{"head_dim": 32, "vocab_size": 3095, "hidden_act": "gelu", "norm_place": "pre", "positions": "learned", "qk_norm": true, "init": "orth", "init_std_up": 0.0644, "schedule": "wsd"}
Each number is 128 + 32 x the weight over its row's rms, rounded and kept within 0 to 255. Layers, rows and columns count from 0. Numbers have three digits each. The size before them is the row's rms in percent of the matrix's.

# layer 7 MLP up, 512x128, rms 0.246, rows 114-168, columns 0-127
095:095086128113130144111128177136157170087109086148146108074180178143134114103146114103127142088095152086154164169132166148161135155106161129227157139130156140175080121165142148160124127135084119125167135184113151147117120112131129128072177146125130143122070179122202109095130158072099128094122132076125094139068028118111083129122179091137117178165140174160143166123121084130152122109194
105:164142214151126104126142122131150140127086224109068152134058100137178128108168095126113153114048110113131137131108111158183190164158105138099115058155176134138143098116120106150108158146169123134153108113119133148186107132156107120112121136130147133114157186169108170094085126148128152111130125132151088152170190163121132057134172101122205146184147119130152133180142128132151175117054
094:117163138179098121112133102100075092117129079103134135124111064134163143135048138109116131134132066113177158090175079147104119118161172083132159068062151156150192110129060142167156138107143068126119072133192133116082138097160078130122087141155165115178136121104090146170105124080135147093113094105170143095097111121102104163190126169097106146129133094116088135154096178091130092157169
105:153133148091088106128128121123104099161166128145112125089172151077140123104133150096159145092131146102187095100114093138136138168097166139162138075125169114089136157177160191133137144068118194140160119145126166173087115149064156180073119154131175096181122097161132121243147092106141089104157095151151114088119196126113089125158122107111135083130182169148151132163133082085146087168106
098:200111126108108130134069178139152127146079111172089129085181048179107093135119120157144157156105072112078134144146055100086129177121122169135167097131099133141118197162109170163073112091154146072135082138114120114151135142100133109123169169078111187140100146095135163112164134151147174127134098177136127102121089173045148089138153084115130142139149123157110117185146103139129128062121
096:101099136196138045101103099098139130173090133117156086118145187146135145177149150149128139176109141106166161076161134120205113112106173159116127088086162128092117122134106115172126177111096149164100115128158106169113140144127186128124131194090201158113079148128041100167174115083115134096198146124113132127176120101121134169119134140081141157089150116115126198151091111115105138072109
098:162160143147116104079104164108124175126151136090144060073107059164105139138178189176192109194096094112121166129057165113133086154157101192135147146121104118063115095129116081154134135117095175108174073069174116139079122097124143128142128149111100128153170171131114160124120106089168129096135153115127130141185087151089116163113096090078178179109132125189114123169145115116144144141119
092:198161150116147143102148163121161151163126098173123114072155065183144125123106195160120177120134172132196172133160148153152128109147083151175162135055116172113109095082106157210069110098103155157171149185162125123079149098108115124136136113126107135131126124087077119144104132112110137163105079085125116135179111110094140092081049143112115141117099126191144110148137083074122148150156
102:128061123133095129217169150118139126151086107067087124130092110104113112092143174119130139118115188115115086166078097130115159052074156077130071112091072135137131186122144180129121095141093114134143074125074083125113170118114149117113165087149084113147137168048132098114088064107111081113130125064139101144147135111125127121107075149063134111138130121146172161109152128180126145149173
094:141117110181118147072128103165137172170141106098135133078090137080153109122108117187149122088171076210160159129116135136137133123116164157080181155136196092134098110102173193085180129103117113151155091138071125104113126198117120091115181132110111082130141162093140178148093103098114108200158159094074156140128150085113142136086102075100079172116143150162125150176123123093143150118084
101:116196109180112067161125110109154147118090067163164173126101124085143161108086125146091163199195119127132076141136077158108189102121137187153149131128228122126141082099114114162091191118143100113121120143167127104146131105122177175167110170160137146129106121087103135129103083160102046150067105102168115100117131095140165076168116120123148128092143074106116139123161143150101120133132
108:133146167128143098084133097174175177157176111116132117107184110153162144114102145156176135102103105139138084109119090162173118128110091108138193095084107138121136155157183086126165166190139110136113140142199174108146109127144158100131134105145123132140090146139168136182130094090124177151089123137145098097162135183065129163132179181170126183048202075148159164110117114072115139145179
100:149191143124117106116209167116146109179174119102088064126110085110144106089128158181144077171144170146097170141130108137097152100197078131166146161147147144128182081140095168108126136125129167162089121109135109131072167130167115079098155154127138149162090177075121174161157111178092099089152136126164074126154092140150090156151072101189129135155120139115132117105103202135144070107130
083:106148101125094129163134128112140143146110081176153140154103111145122102153120096194119126176103132158177100172123129113175143116147171093133071078121103138175120106110111119086104185106114131133087135170132175136086036141108137116132160119158144155135109127122215158060182158140139195202170074193116145095114201109115098154118162111123109148126175130181110190108114135122098162111120
098:145092123060129076153162049116134063152107129153158138107101164131093148116117152129114216086121105175137126128159062171139110186079127096089151139147146141046137117115165224092067146132144133132146131155116132131111115074115163169147069181152144133194129124147126148149105148121105114120130142164152138094129123135073149117121145114148198094097159116160148157133141123106172123164193
089:104067149106105052133131111141143073047155081166086108096063160138132106112156143101151143145067175139098160129159078148132085174135120150103128151070171141092141147142101127152163119156131124098130110122148184133132138111136140108138155193160128102086130095134080154111106149144115079090071083173150128063181145135099144171080185140136151079124170103160135063112124140122160115065142
102:130115122109136091202110125080109139095139132133088125075110142118116105144087120081155121086167116170122160144125088119122141128103113107119113107136083161070180085132068215099141160142128136099172104104149139128144126134186112137123152118148120104176111086162191090158088181062097088159095113108109157106116128147128173131127155159168163083079066075075169078085099153142158082182093
105:170204082140113168175117110174157112070153087166145120144138118199158152122120106138110143139171101149064127135190146114113121146165106105116161144157134152167140126145134224141180054102151151101108155167119098155088099132089110080094141125119136105107141113180165148115119084178147133062163132109122126137178183112142110172081111163063109127139090152127163117090083166124099088138166
101:171096162096149150168128169115129134180170123137140140180113123169154158131105171127106097111093167091168147145133162117173151091203118076134139177143121129153133112092097125149128129152151186097147107101094117162068106119087141064060216117097163210106130092127145155161171211137092096122086115116142158123142099113086135153137127098164145148170090153215130121112158130121108121165142
101:109107090127130109109151132101067137061088109118116147103093113137109201144106163212115120137126131149155141149095137137126149127111080123145128138057111116102113141176137072110152075180134121134134057091124145098160042162150108167125097143191176070108142152104148140140078130139092118123118092175060171089130147129175111141122132132103137119079113153157147134046156138178144156195166
100:101108118104156149066135171164125144125110180092049124124120126104141111088184133161117125140088115084071065151090130083187106122094125118163116107094073128105161138155123127141096139086119120102131108129110137140155078132150168153121110135101074132134088158081071185168134094129116060115144147085134109140147144206063134140128090194109103159131097146123181165069082157120075077118163
094:144112130209145163141110103174111109153132130114071156125138115114173179098067155143067088182095101141157142114177089146154162160146114095118097114138152066109153127077108060095120126088134119101099130155153100163129107104137090143078175148108061143112168102119092109106124117126198161127136190126163153086109162083080101178195076171144142080121098156119161157148148144175130137138092
103:121201112158139132138166096136107149141113105120088160130112114107209131137115119160097140124136133091094069094120122098141121151128093116128141146142194097136114190137120107121140143107035169129163164111167083159126118214141102151097168155082070187181143117083187093121123170128138173146130126160151145161148106113142090136124106137161118163115108124166174181093176101186162143042159
100:161175168124047111133101112147122185138097155123101129138154138200128132096198103095110121143115107141113131116155165113159195119179056085093144118142144135119133078158183118121129127112149110102140154135101114152137126143071081199129188176129157133122046171089146129182139112146139123115064145140160120102137148153210105145103080103178082124121122113179082116104123153158168139080112
096:131107189123121151168184135147113128096185160134077106119144130177142074074100123122170201171107187103058145107126124115125111109162178135118180134108165084117198142144125108072147095071101160057151098106149182108093113125192177096168127119125117116112145138104127131080133112120111097105085179121170091130127150147172130113113117119164082036129139119079134094099097105115112153123138
097:131151146165141181085161108115075139133129054079153122110110109176170140144091165153165087167127050173152134100137098138150119144045143086085097082148077088094093128151091155058129097184113118104163108102104130162138136097103099162138194141137134132104143163091067159138125170161124077129153129186151174078131100147095109152181163143142145170089139081124168116115140150119134121156145
099:109109125128094178149150172188196156142143083163121143145101078124138108105114139147112159164143093169100145097120119083093165140090081160187141119090064080109133121146064169159148153136128118072120128134154145100121099082159130111104139142086132166157153128145147111139141151135074171091091124061128102133166143126142143130155072120078142213169087128142083114072091148195192179147107
104:091107097112044057136150149125103125119074120080146038105161164139162118140121083133146136128099182123139184156152146082101132126130168137116157144131137069097099118137071154080098198120123134176208109120168091162096151112139144106116129118110142140147164185165115147146120088194151157091156127105143081124151099154130155143172140125072100133127108063132071136123141135086186166163128
097:088213216100095051129124091151129198138124145134150131109071154139138134123145134125169139158103167158191113078163154171102099113112146061139070113131150131114084153069099090130109151150130179151086119136147115176151107091171111107150106135144126161141137065126096145086081107132085099124097141139139112117111130120066176122113130086184086156108100176087149137059116132157106149146113
102:139140167095147107175102134141101075116111135104149117120134153120136188147181140186146118177190136188045094119140112107156163090119162138077094084101132158118154147088103146147089146126136100172104099122133162112161125111121163180155096204114144082139108065137169146224155089168112124103106157130161088111113129060147097157061114135079090120098107060133125127118167136117112098132109
104:117133129194083122101176159171102144163193095122145109117130086100118094081125123169128097080114192126197096151143151160101102132085086103116114114107116109103148101142109102201142121192169160074129122174115183143149141188136092116129120137154126126106117085120117144123092137118139151107137079113143113164174121058140122180125115120124066180060135081175061150071102161099152090131160
108:139172101108035123139117124081157100125073107088116118143183123158138099119138124070184151103088142100115085162183108120161154116128130126093088163091133087130097169115103148173105081117090162133137178091126120120153176147129122110126147174093097157111106129112095164170182096111200174110189149160148152098157157114100090185118118067172093100122189072133167094092115163157106121139154
103:118160142167108118184129163082145103113137068136123143152159139137108112095173114130069164136079164126097129142128146198108157146129105094146152091158092132144095132211135180119045154100140093121146088144060118172067160169151085138166120162174118107075130137115186130111136144118161131135109091101169130162145118068113083135132138137087088140095142086091093128121093101144099025163123
094:119138132120157094147113101171153138088115045078065100122141142078086106166113138047167154144135100170140069134117118142155129116114080055152167115153055143136074107125146176104125129167126114150144107141109121177112081170193172188072101139100107132088128081189153152120138127090118095128094126126109161193154126120174108127111169115109054147136106113163137100114144147133170149147159
103:183121149111191126134093132057147121143110128127138128156164162162107173105139066109114108179109200131086057176113125132169135144125133174156151157166174169112162097143152089137166142124155115132109131057102113133114125143075132170118173075154125167123110138072207137095122151095202146081108094118148131074118136076178177119151142141135135140098126070074083125130072101125111116136103
092:079165093124101076134058148189125119107164122155153167113166094135150160133122097100137177124101082087111060107152154124205164123114140114099153160168120166059168121086106130103126093144149119135184082124075156123189096077095129130114150139173081125085148182171087118120093148114159108131078085073130166122147160105118107155178097154069140160156084119103089148112138121089095118129156
105:107169177148106203158107126160127121161189084126142139158131134201149134194135146157090233185126109138175119087192136157127154107142112170125124134111153117120132135118217123142141119147139067132109171138115134081074099147163130130105092170126145159133111076124177142144139137139032095134108123116140171147105161140147071119121111190173102157135116099108160128106107138161100080119155
090:148130097092106113109126109112147117144092098138144077130143186131126151101127096164094108136148165129161152048065108096153139164089121068082144093112182088097114054115142093140148156166137174136184143104117187103138141110126130188121165108156174183143161111135066168155097097118112096142115124150131142081164131096023154090148155136121106185133078166128163149186152113151122096086128
100:148123158148072164157184113110116133083137114140122119148100141082167108140190162123157140071065091144103089125097087100115186134153129046128118124106159138159133107183162199095168130143099086104153119093113095126114132121060118123123115122084066114139115116110159176145135098140144171136120173147076116112084125140135173125105117114112171126147077124199147144160045099113095155211162
099:121123067120122122149170151115141165094140122138126120119136158122091139145145136137100079154133143125119113081131158106083207143135084124123154139130098125157180111131134109118158092187116089105102079057146143152089116158144117148078152234081080137140162111141167146127110173165133136057096084136145152165209177132104158152208136144089170075134072137190136115093077125135142102127102
099:158145147116129184085121123139089173133066135090128168097051136135138104102166129126069131136081131119123132045152114131085073120139088157137175148065123071196117100135115106049084137155055111138144121076114146140113077170117120127111092155108143092152114177128147140179102094156091094119089112133128153104151115117136122171148085126185095151137109150163144119193058149108116137095158
100:141173196142101128102115122099101135158143116121113137166063177161175164122130090083157061128102171156171101113105087139146153119159108131107156116129160149143137146154094159138151108097147138131123106118141157067170083129135170117153142170123082168100126221074143115091137130149064213119130109121118107123090112145116162089095199068093123190077105140178169124173099133173148113159116
111:075123112159090145200117183128100136131103193146106086117120195147159084165106110079130162080045105112093158120129134128142130118111145099100138170160079166067100077135133152131096127173111133154135074119169110144113177163181163124092119111132119142169194156193127147148088141110129106140124130135116089106097157176139131085156216151132094128166090123130190178121138166157127107163125
096:101076156117136113139046195113126119216146127155161089108130127082099182149125106127196097128119131140127101110154136106109133180097093139130106128148137119115086062110183109130160135152119179123130146104077113189116123129137141149122096108154117137101099130091119155083101140131136120188131110116096167101126116127150177078101150046139147193135093121156202205107130105125118203063123
101:118123131120155100062073078136125086147073101145214100120078132132161105132140154142147132139142131120125092086182225146139182156101112120155102125090152082069136117121124125119173111126130153129111138163182097097040146094174144156086089111116093124179101094130143071110111100108179118141121107137124136112144173096128184138177127116080133118124123129199096106130076158140189142127182
102:150157154149109128103142108095152177078138170172153143107089143151152119107181123139162109126120113108130155148185082193189151189124153106158133157089151104087086121119103110109159179118104100165158040069132083126132129106103153132108123168132173114119107140171129146174206123131157143162114170129133117101167094174096171091149148127119098120192102149074206138052109162144103106136159
104:103079139094178104112121106125155139146195146133168110144122113128153199165063154143134112148140153122156095095098062121181117121127138119067105126077163144147102159157047110164130158109125198134080096147093146143103115169094213130185149171151147185143209077108098096155142182107127111099153135175123128139142128151117133136154146164097128065100170116134137092159113153125147170138091
096:156117202128152078186126136137123175132086108077102135121113164111070155108116108131120124104146135084156045111133153135136068120138089117082108106090134076089189145127212138083121143186113085174084079147069133051117161090145127152153085105112136140180121107136126187158129149071116103120135109147168118133104073140097105171104149157109091131124145100140124142106073102125098134156179
099:104093137055106128159089109141128140099167211117072116161124070134137136131156133155160138126132141116102019152181116112123132133114119119103102133137155101175197160093156067155131112101172145155124124133081132161066107107056146121109096127134126104115128191085147140097161114091124089186125085117108128102109080146097120136162068152117116149136092156122130125185092176109211120093104
096:174131149148090139109178140086139201129107153134126144090156135137128135116137144096170080151152046138128090094145159179184137183142168122120117176142106088078134113103148103147091087172094191072106106149134149169129148077175122170118152117108119025130165105103172150113093070136093159135173106163140172159116123149130125160077130094066133124076140133164122106197111142095140132116132
093:149113148119132119124120149111148150147166147136176088125097111165116138096171045164061108096164156099189115167120132155148089138103159189134121107082083131146130140167131135173146190134099160148142159107106181138148064122152160151137187160115105110151086109073103124150076175143121150145109120139197144071114159164107079184160069138142206173099100149074158160097103141136106137099109
105:158080161115126123163118110110126114156127093151149161120157148087174114142117111174127093151150137137146117109085134157097153155054105120201113157086170129149115168127114145089154136090157104107138153111025141163204154147138090162095087110075161137144073151133120167095128165120181149125082130130139118106175121182123201074040092115091099113116117047156126146148131146151105133098102
099:194086128088161054144123101156139162115130078148083131152142190083103110141140161147166158205156112151071128098167144140153120090144153105076104141088117025134124071176136095118143109190139135142071182144143154145126115163164158160129129102168145144126117116128124145121108153181108125104147103165153085135137161136122159167090188170131094159153079097169124083128127100123185166145102
105:101061127146111153093082154142116138111129112187079106150162066145091137134066085110145128124101114104161094110163076138110210089132105101089138185154141088108150152138168105165107136195118171161140133196182160144117084152138090132090062095126105142165117116124164144132132133096145093138116117107190118128136156068102128146117158111086162105108052101143069144092159090103114094182114
099:237109110088143110137129163154149106124141131076157096106103145113093096081084133149137173065104130126072172106143127067126114104152120163159153174144118107178159148094128139109144148153124126116145084066139114122047146135164092159144153161172105142097084159074117100093090141122174107194139097107116175141149066149132173120172126113179071122076164143137109129124172133124069154142162
# layer 7 MLP down (transposed), 512x128, rms 0.268, rows 114-167, columns 0-127
094:153139101135130100108125072108099149162128084161169113099121130191116148153163132149115157148086141152084117118166090145098124179126116116233096112080084143131112119087140106133129148130146121065136162024090098093114101142148139118117143102130078059129137142112122070117157115129158178098136165151136155147140191080107113116116105076122101085156110129100099171125071085123107043149072
099:144102113136093139088130158136123127151150121121129083181134143074090142068137062122118105167162165167070090154161184104120121084157161117134150162171152167158174146160137122110068120148152190128097121174106161149146101160124200161156193138119174163126147167173130075171153157124091139178182138131120070139070132158094150136051162115125125125096124137144112205128110113081144099112131
103:141179161153073137138153111161097167147106170142153128176145107166104141098120091152118160065149080104097111165162136127153160162199055155068114184033141193140144134104099114147131137145120140139163154132137150122197161130155134113061178113153167198153070117167134124144119116139127101082147123128150165109077133128155097142169178141133198135120129169115120172137111153126176163130141
099:108175129159137156062164147095167091135068137115137109104090088148099080096108135153131071129145169138090123170096156146144130091156149155094119169096060102146125099183097148088081137180169101164114131097089107172165110137139095086180099133128091164127119154085128134160148135148151121152092101155119155024171077090168142167127166145166145122094129136114120128186087120201158148159110
106:133042135175139125116131204101167149122096147151123165156133116115185137158101101138109116048089121119116190091118129060140116118155111142182157120156111089110103179104118080158064113109155110145160103174155157080118142104111104077098164113036130135156170199122143165134144111140125129172096107099108101192124193151085135141140126106113177130142094164137085125111147119127136177120085
099:121136053119207100086143175132104151126123085103108149121107100159108121098102162112088129143038066158080113148056092169136139155069102144107107163118181105123114127146126116105117079125158107149143161112148143130124119135152149151099068174127144174135130057153164136165134120198152166195125151132096130140156128091099108168087157198108150159083097115095110115065138103162110126165104
103:105059157163146100130103082190076131115116138150057163072134130147180109178117154117178115174146152078190166088159149132142099162202108151096151165147144120145117165134128132148075054186176203122122133168122133129178102124124100147112146175088102132050104074103122107122102101134114166126114090128146147144128155187063113122114142151138115130137083138127125114195116136146144131124110
089:141159159165121148125081155115168135132078172119154142122158167087142072090155164167187125127112149159174159080118112088166133102056141170132093125114121149139107117144083100108140117136111106144085099100138133114160112145134085092181149166161155124125179147140156076191110100114173111133029172179162119131112133105145151118151122122142089077153118063126096058114152161180168074093076
088:136104094148146173139056129183146138143056138155076170093118157148150122095136167065043145099103108118148117098108128096125153123169111094085142059180134150082141101126109140185158141122086136058124169056159133099095128104152069168144110122151127143157164123142139147126154192113114089144077180122095111103168132203097136087124154110188085108116098117107096125164124110137135133153140
091:162072110168139121097096073161137121133127135071141127105155176182177136110152123168160141156169120112132152141094115123138133125095144120092077078104132182146130085184129148141134128183143132192126122135066098189100113099119158134116087094181106162129154057082194119098109199110128095150165146152155159125129090179147080124085083162139149122087090139142130127095068060149188145127124
101:157092106124074136193127175161067111050093153148117127135103123134142093146132116160118073110118116125141098095156152114109147132114070105138114075187104155112115132116172156102154164210115191121143138106094169129068170173133093162140150141156127174175101086097154127084168171098172093068184095162099100113131107066128127178128138125148115139138103157184095098130122102072135149078130
095:100133065127125156126083159149123115086151078133147088132128106122133141130130143124110067183146237116112112121144122089117088109100180150139145160183176099113128122078136147126099121013077137134123152104091135123084179128062120126127127172105120090129099106082131106036149123175118133062189154078104085129117112126180138144077135105139171093147142114139121119123112144146144138082141
109:058112111105121129138131162120117138108093041101121132181095115148112119128113154098194155108086169087077217114131140091129198152138123095128110096160138144112124099117079166153093109088124136094066162167152115206145139142159115117154131076106189121094163163118107097139128125106106099121093130149157165150159115150079103134162152116114141100112137131119106039178108062159145091126190
082:120160130085173119176089086108181139125133156079089150117120122104186142086096153131120157169157102158083166140205190166122100192141154135130165073161114110182138114105105189132122177106105129112155125125113142123118126086141122118153090142104128102160186136116116143112156092103159116151166140133141097088153183147117197113144070119094134091128110075111147174114213092217119106091153
100:125167168107150133160136178143138157131169140130161126148135136120134150124108133155156156220195177137162172122094209144189108123177205158102120085117105133108085119139107052117183113156122169084185117158147124134145110191117138147186153081139141148164139156132139162135141150130171134102079156102126114089168167153163133163113191135127152125165076135085160164156107158109182152168112
086:132102095111109141087098116129128072150090085146178107143095127133052163122137114126172082147169061100160151124201116109105127117116150135118096162129127152164123104143139160114121133185123162142095079124101138098096206100185118130165108082153168164178128116110166125147130196183155160111112124078097107047106164092143123108109066110110107109185129162094102170185095140151149179099145
097:119138145120146137127096155126140116139149118116170094108144078137125112177180119114166121144159150147111138107115080172169101112162151156186096120109113128168155097133097101094077140158109110096200177146173107214099108091132095177161113098144122122074112160137144112078162116113153123136099149128155160152155130193215122207138100132135142158110130135137127059027120099153087152158193
104:057160149097110103115165103107138144085119113162102142130116140165133164172117069183181142169138104101114103107160111097181158107152092121090156130120110137129143137103137162146104068090125106101132094087191108102158138100123109079100117070110097129069185136198119118128147045101142161108093115137171146185141118098142058157151105087139110107144130146100124116043079085097074142126168
100:130167135135111124081139160131143208106129090106169149113153136084119126094130066109141103166150137101062151115086098081125115106100151108113098155075091148160081142146052169120148185135132128116125157131104166129125097138112078131155176153139136103136123146108102121112186084097152152153110091137146096076120154122131095125157136169110173235035111180169087167156163137180136147096096
103:111097131171124127181163105114103158099066172116114132100168132152137182113102099100147156115134200153109190118074169101154128135164105129139138125095160165190085135113135125118161143103091124167113119178091171148159188084134072164096127145163172161137150146135097121164104113113107098122079124099050079181122182192169077081119126084103153132145125111134120152062094089114143173158102
110:144186152156118133105107142145074110122121103190129114126144116133089164187156161165106181130068095148074094161139096081134139075186082088168125133129124122096164163106146144117110125177171148119209115120133133095119125141096133137072149080178127153172154117132136107131085142072134094165066130146186094180180166125156178101149089117144178118119114156145089124065111119059099167137122
113:145109124088132071064151205137054139121112127080151104112141101157125107119148151109107119121112102180128150118153149181115110113104066144147149119139117171139121127083123127090154204165085203135101133143075141128173115146126125143140188114169171173155168117081110121106147125134250189128110120155168105136091122079109119092125173138123092097135141105181162104131155146098109122070156
108:120131181125079144073118105153136140117130154129173093097079211159161122084149139148127097088155110090133179172105169081130176124089099165151184094125111151116128101140101131112118154181179094115119116102110110140168132199117108134111089082139147115117173175160183104185101170103143139097070053145151173125123172177111120082157151126079100158108144156157166126150080133143104105173177
095:142132118106142128132117124095091159133189117118146168129159132162122153150107101103148089143158152070169115116183083218113074092186104126139134174087178116086160098179162086131076163198115113084130179149147113121157148139170110139157136142112151084109093144201118119084139137159147140205089166130158127112166164124085110119183117086126117097121190067087168149128162166145108120112124
107:150149100142094116126106125054146115130123127086072207100101094122135141126089089094152108074135099107178113170125120173167128120153094138147034133135089115113117143091152157098159124126143190133145099146143103117145166119129080144089105134082107123150112107065189113079156087138097111173122102222131092123071096156127126113136173058110094115098156191157087156105130122145140087083153
096:185206075119132097169106110131115137129155126116124088142142170103094079123173117150069128110166180124113123086114153092092104161142066099145116122138174154135103145071107140129106099097085097118119123147093177091169180214146122072147160112126117168129084134094166135166142145127119179155150107120154101120138152147089158136124106213139035095130170164119119156075172163101109153159124
111:128121094129121129103135126157125151119123104170127170145132102125142138154139083146177053138140142146159085107140114158155106146081138131183095192126066080094033115164081113164127124124192126159178120076116099208092134099107104121135087103175078159137157136128194060114144151176111135142138146112159117135157077142083199120167170131103131111101150087151155132162159086144145130181090
099:091143149163176156117195138118190144149119132175057128142088153113169157075171084113170090183107095180071138093142105161141140153055150127146127156087120105153155143170133155133159150123140172128131117162044114118137094120138168170130121137129137138128116115103157137114122112090112113180093164128117080119126115097105095109106151172148138199137084159143094098063164064068131123171193
096:167143154112101154053153123096140078141185114103117096191145137110119109091064082142097147156072144109099133148086177115117141121142133123129164071129165159132137154128119138074142167136075103114104125058077131136139098098050126142074152101120126060171162102121093124136146159090112097128109128130129085090124131117113085080179152161101110086137206062133090186123140135086134171167130
087:132068100093143127144169096150116121041114126114191144164092154155073126093111178189151107104121122145220087147149142110189135148101134118115103143124154110147091132081057135102122112154204112097161127140154123143094111153168107148131128109161113194134154121151087122124129156210157118163115134091124117126130171183132112124098095125143151196104179145135118107205130111183154181136112
105:076125088104135072081133159118171120131151089097122117125148118162140125143191164147130153153130103162180091136191156130122178164081142102159057099168120145132159149118091140153172103111157145107136122101133178070090145127107035144166039152151123128158139147110106122156219077113166093152166068145092150142091157122144130129161090136109086150138086123156096062111131138105125093142115
109:122160136093160137125069147157089127164126185179168147175126126131134141123078093130103146133171185139100089160039139123094135109102160147153102081134118124126099129157104169096135203110153177133164049127106104119163126129165122120144137072159140143083121084076167143139090156074179129127139126183100150153106122095109110153118118124134133140138178174119064107139184095120090136025096
096:152148184138138129105097158174136160181105131173084107121111162136142155100068113129162112164121128112087159072158100168108142054110152079165109087135118170090141127146150085096082150118119056138133107089122122105170178117088134101111108109160097116180113120108089152159177165170146093109108209131106090110140150161170118072137108109175119133187057187097122075134138178127140116091154
086:101047117120150160129122163199130088144083157180137137070095084166178151151085085136175093132084127063108131087131116097164131110090108143105133143166150090138124137087138070143197146114118130231142113110156138088119113127111122159206157088119115121096117111130170133124073170119122096168112105124130101125115164143111103110092186123158142086150157141197127154170152157171144132166149
104:159177113173146145184125184067124119141115135179084067120120179114140083118177074149107158080095148083159120099162133134162138124166111155190146144126083109085114129166137111137149119144154128071130146167127176137102088128138103124122155054098188113151141110155151187097147140103159125128129090132109038104096147135152109132116127099095114140129167135104077206060108119075081101158162
098:134123106073065100103071075074124102122104119117150111185141181085124115157106116111097134178157194118154097113093164144127117101127117097111081139122100120159124101132123108169137133088076122117067159117157091099102070132112106164152134127188152062104071142094115086103147100151071165109140099123111126105118135112094183141155167179147123111095091111125134098188029122149171172154172
100:104185141157165142114131082177126107117129129124125194138164210109111102191157162122139092110169131134132096135115140132131107129147066070110154146171123103120143096139135136105100074111184172131145129113141126138080161135126155091166135092128123163109145134188095118079098052075086127145077136129115119118085177170180119170148035162104133110115145192079160172114139099062145137093144
093:149174125138129210091125115173106099178103154162181134098138137122123091137089102135059091188165097134096122129142154159096148094146127193102121103125145102099134094212118123160127167142127090122166133084181101111121130070121160174117073157101109119129148134182116115099197098110084130180115140136138187172101117146180144085104136101163044111165098145128133144145142129110127205138104
088:086139161135113118106150142152166160113142109106159099101131044119132100137111148170171098113092168103092150101090132143151117139137113087152122117095146128102060137104109117106115099111119159211073129112161087048144090133150132138143104130163137144134161106127097135115117058164116102094113132104130087087164166148108113143174152123142129111244181140162077145057094207169152124180143
103:079114146095128123101128117139200148160133132182159117154110088141117135124168109117179148070157069160136107087108106118117142130145137169152152160092060132144079116140138095150121128145144133111155188100112114086182142165130162078182167145086121138112190174088118153135065139132177094087142109160149100097179090193118185081156133128144158186109120067096126117133146143161212105155092
099:105134140155117129054077136058172119129066156113144249101152127118091112063185124101111131143152148174093095178124142114159119116156136192140127203123131129076106113142151134079137129119068118126146078169138109134141113114159170105143100107103089069098072150113156157166103177110120114113114133168107172110102137072118146129171112122172176136106105128163096130115144164104139160181142
097:096192129128168177102134163125154126144191154101151153170122114127095143050067157134134084150152162105175091095124107126136115132129126140111144083010095131206114125153095124161145169060173125062137078139129117097160130111140142114124108099137140111132158095113129098176168112133124135105104153177065107155146198150110116117150156137177174134174107165117129092100088095116104178109133
098:175184159127157075082144117142129095183186134136138131106139123112107166172171079152097097118189125122108094119125149131166202164138077081134204111080121115188185147098162120169107060128143105150120126114083115113134119108118139119157097156111172075163163143152085118107083121125091128081123180100112103108141141160150126149122107157109134120156185122186117194151133097066147133147199
103:064153108098159074153136131103168107134140149180134106116133180126110151123154056151121142133146131098171125145152054110181131061120097155157121148127124125102095190117111138166094147127156080181112113106139117118153148083057201123118124085129149113189126162056078109153140056151097114143139106158120137087129112086093087112122136158169122110102149109106141122159246095142122112120135
097:130134106207067165142128094114101100132141146137071143142180175114129171152118094124065167129154149114155200121186063160154201135094144128106093121107187136107121213150140129115106091160097168110115167117129166126164164152125152133106155101137133119188166053112101182148118125155152144104098091167139124124147135087186073121160170188112115103154159162107119152089163127128147134157122
093:125071177082114189163124109133118108092152140096138166117155093168163129144153157133152192165164120160095148128117162095080140104065165085130173170167102123133124212132088115141134092108151115144121076148200097139144116123074124087136082136173167152126094135100084185127097162100112123150146163065129095190165107129137107110111116083126131129140197138132119106134085040116093126131083
104:165099118122134065142141121138127083116105117173137080137104137126124145124124087127174140099126158064135183100150111163179138168174096147145159162125098144126185116082127152131167076124140110107139160123102081124188130078188140143120048135086147116126117067103178118146129204109093110113120122126120088025135083148085127143122112131121075199159112101122108107052138170144153082130098
094:188135113182097066175148155101131131167081093166127146187156124134189165120089130101122103170101160191127149169129115131097140060101123181180116115150110107080132154128166104116110133113138127117142139177143145139118149101114069136190162173088122082152191146137084123094086127167166117179153105076153140192135136135177120137121099079100105115075127155159095164101159166138093084106083
102:151179121163193164114145118124183156105137119108035087153169100124095150110133200130100087155128137149137188120089167191066128066108122148133114217102161155147120140106122116118130118212117157157155157070089133144160086092151133173120129112171129113100110146068100168104134117186135102142076126155138117139128145096199076112120147108094139150099120097114102100111108109128098149139152
101:122132161151074162151153124140112105115202142118166121089185157086133127131145140110122126123170158098134093161197093137166117123142087132110092103119131153129159075085126161098133148107137161192141118147073158124142151132099064128102127118133176168178086111136107095163187183132101049166148150124190136138107132197124121128149099112079172016150119122123111120082105162106128176130170
089:109097100192113110107086123145164114142156155125138145119110133158115167165156200135056184119078105147090083080098136158148125163111092091089096102123091088119129151097125134128098132102077119166183162180102133083145116134123224099145094112160208116113164149112165155095103081119067095126150118195085112111090126128143157111111156129066099135126145173131147162171166154109132129167082
093:078141067096096082158082098142093124111076097138134139079209144137135091095155127117109157122176152151136107136086124076119162107064156076162121158149121189082125161118173114097114106067163134167072124179171101153124107121140096071166109161166125100137118118104082064152120107133136116109102094199117132150192100143142152125116123111123070181104140155144176143065083131126132139110157
096:179071077130137109162147118119092115150144125135118147156128081109072134145110138203130164086160119096135106150198100123100128131103079152192123123144141124174111175187130118122125042151121089105112083202161132103137141160116095130132114096143174143128148171121130085105093145127076173152110121131127170105137156123179124156169131109125121149153118182171147117114142002154186138171143
110:104119140090189109169082133152120176120138189159107110190069137076134135145106141118108155088147102159110138167149161133155147229143134056128097185104155105157099124146092070158138123133139108138111132092076156106100148092142141139174118073154097134201167183130153125153149146103101126040142106172133126148167145117123115111125107100141118113116114167080076127089099160165173146154187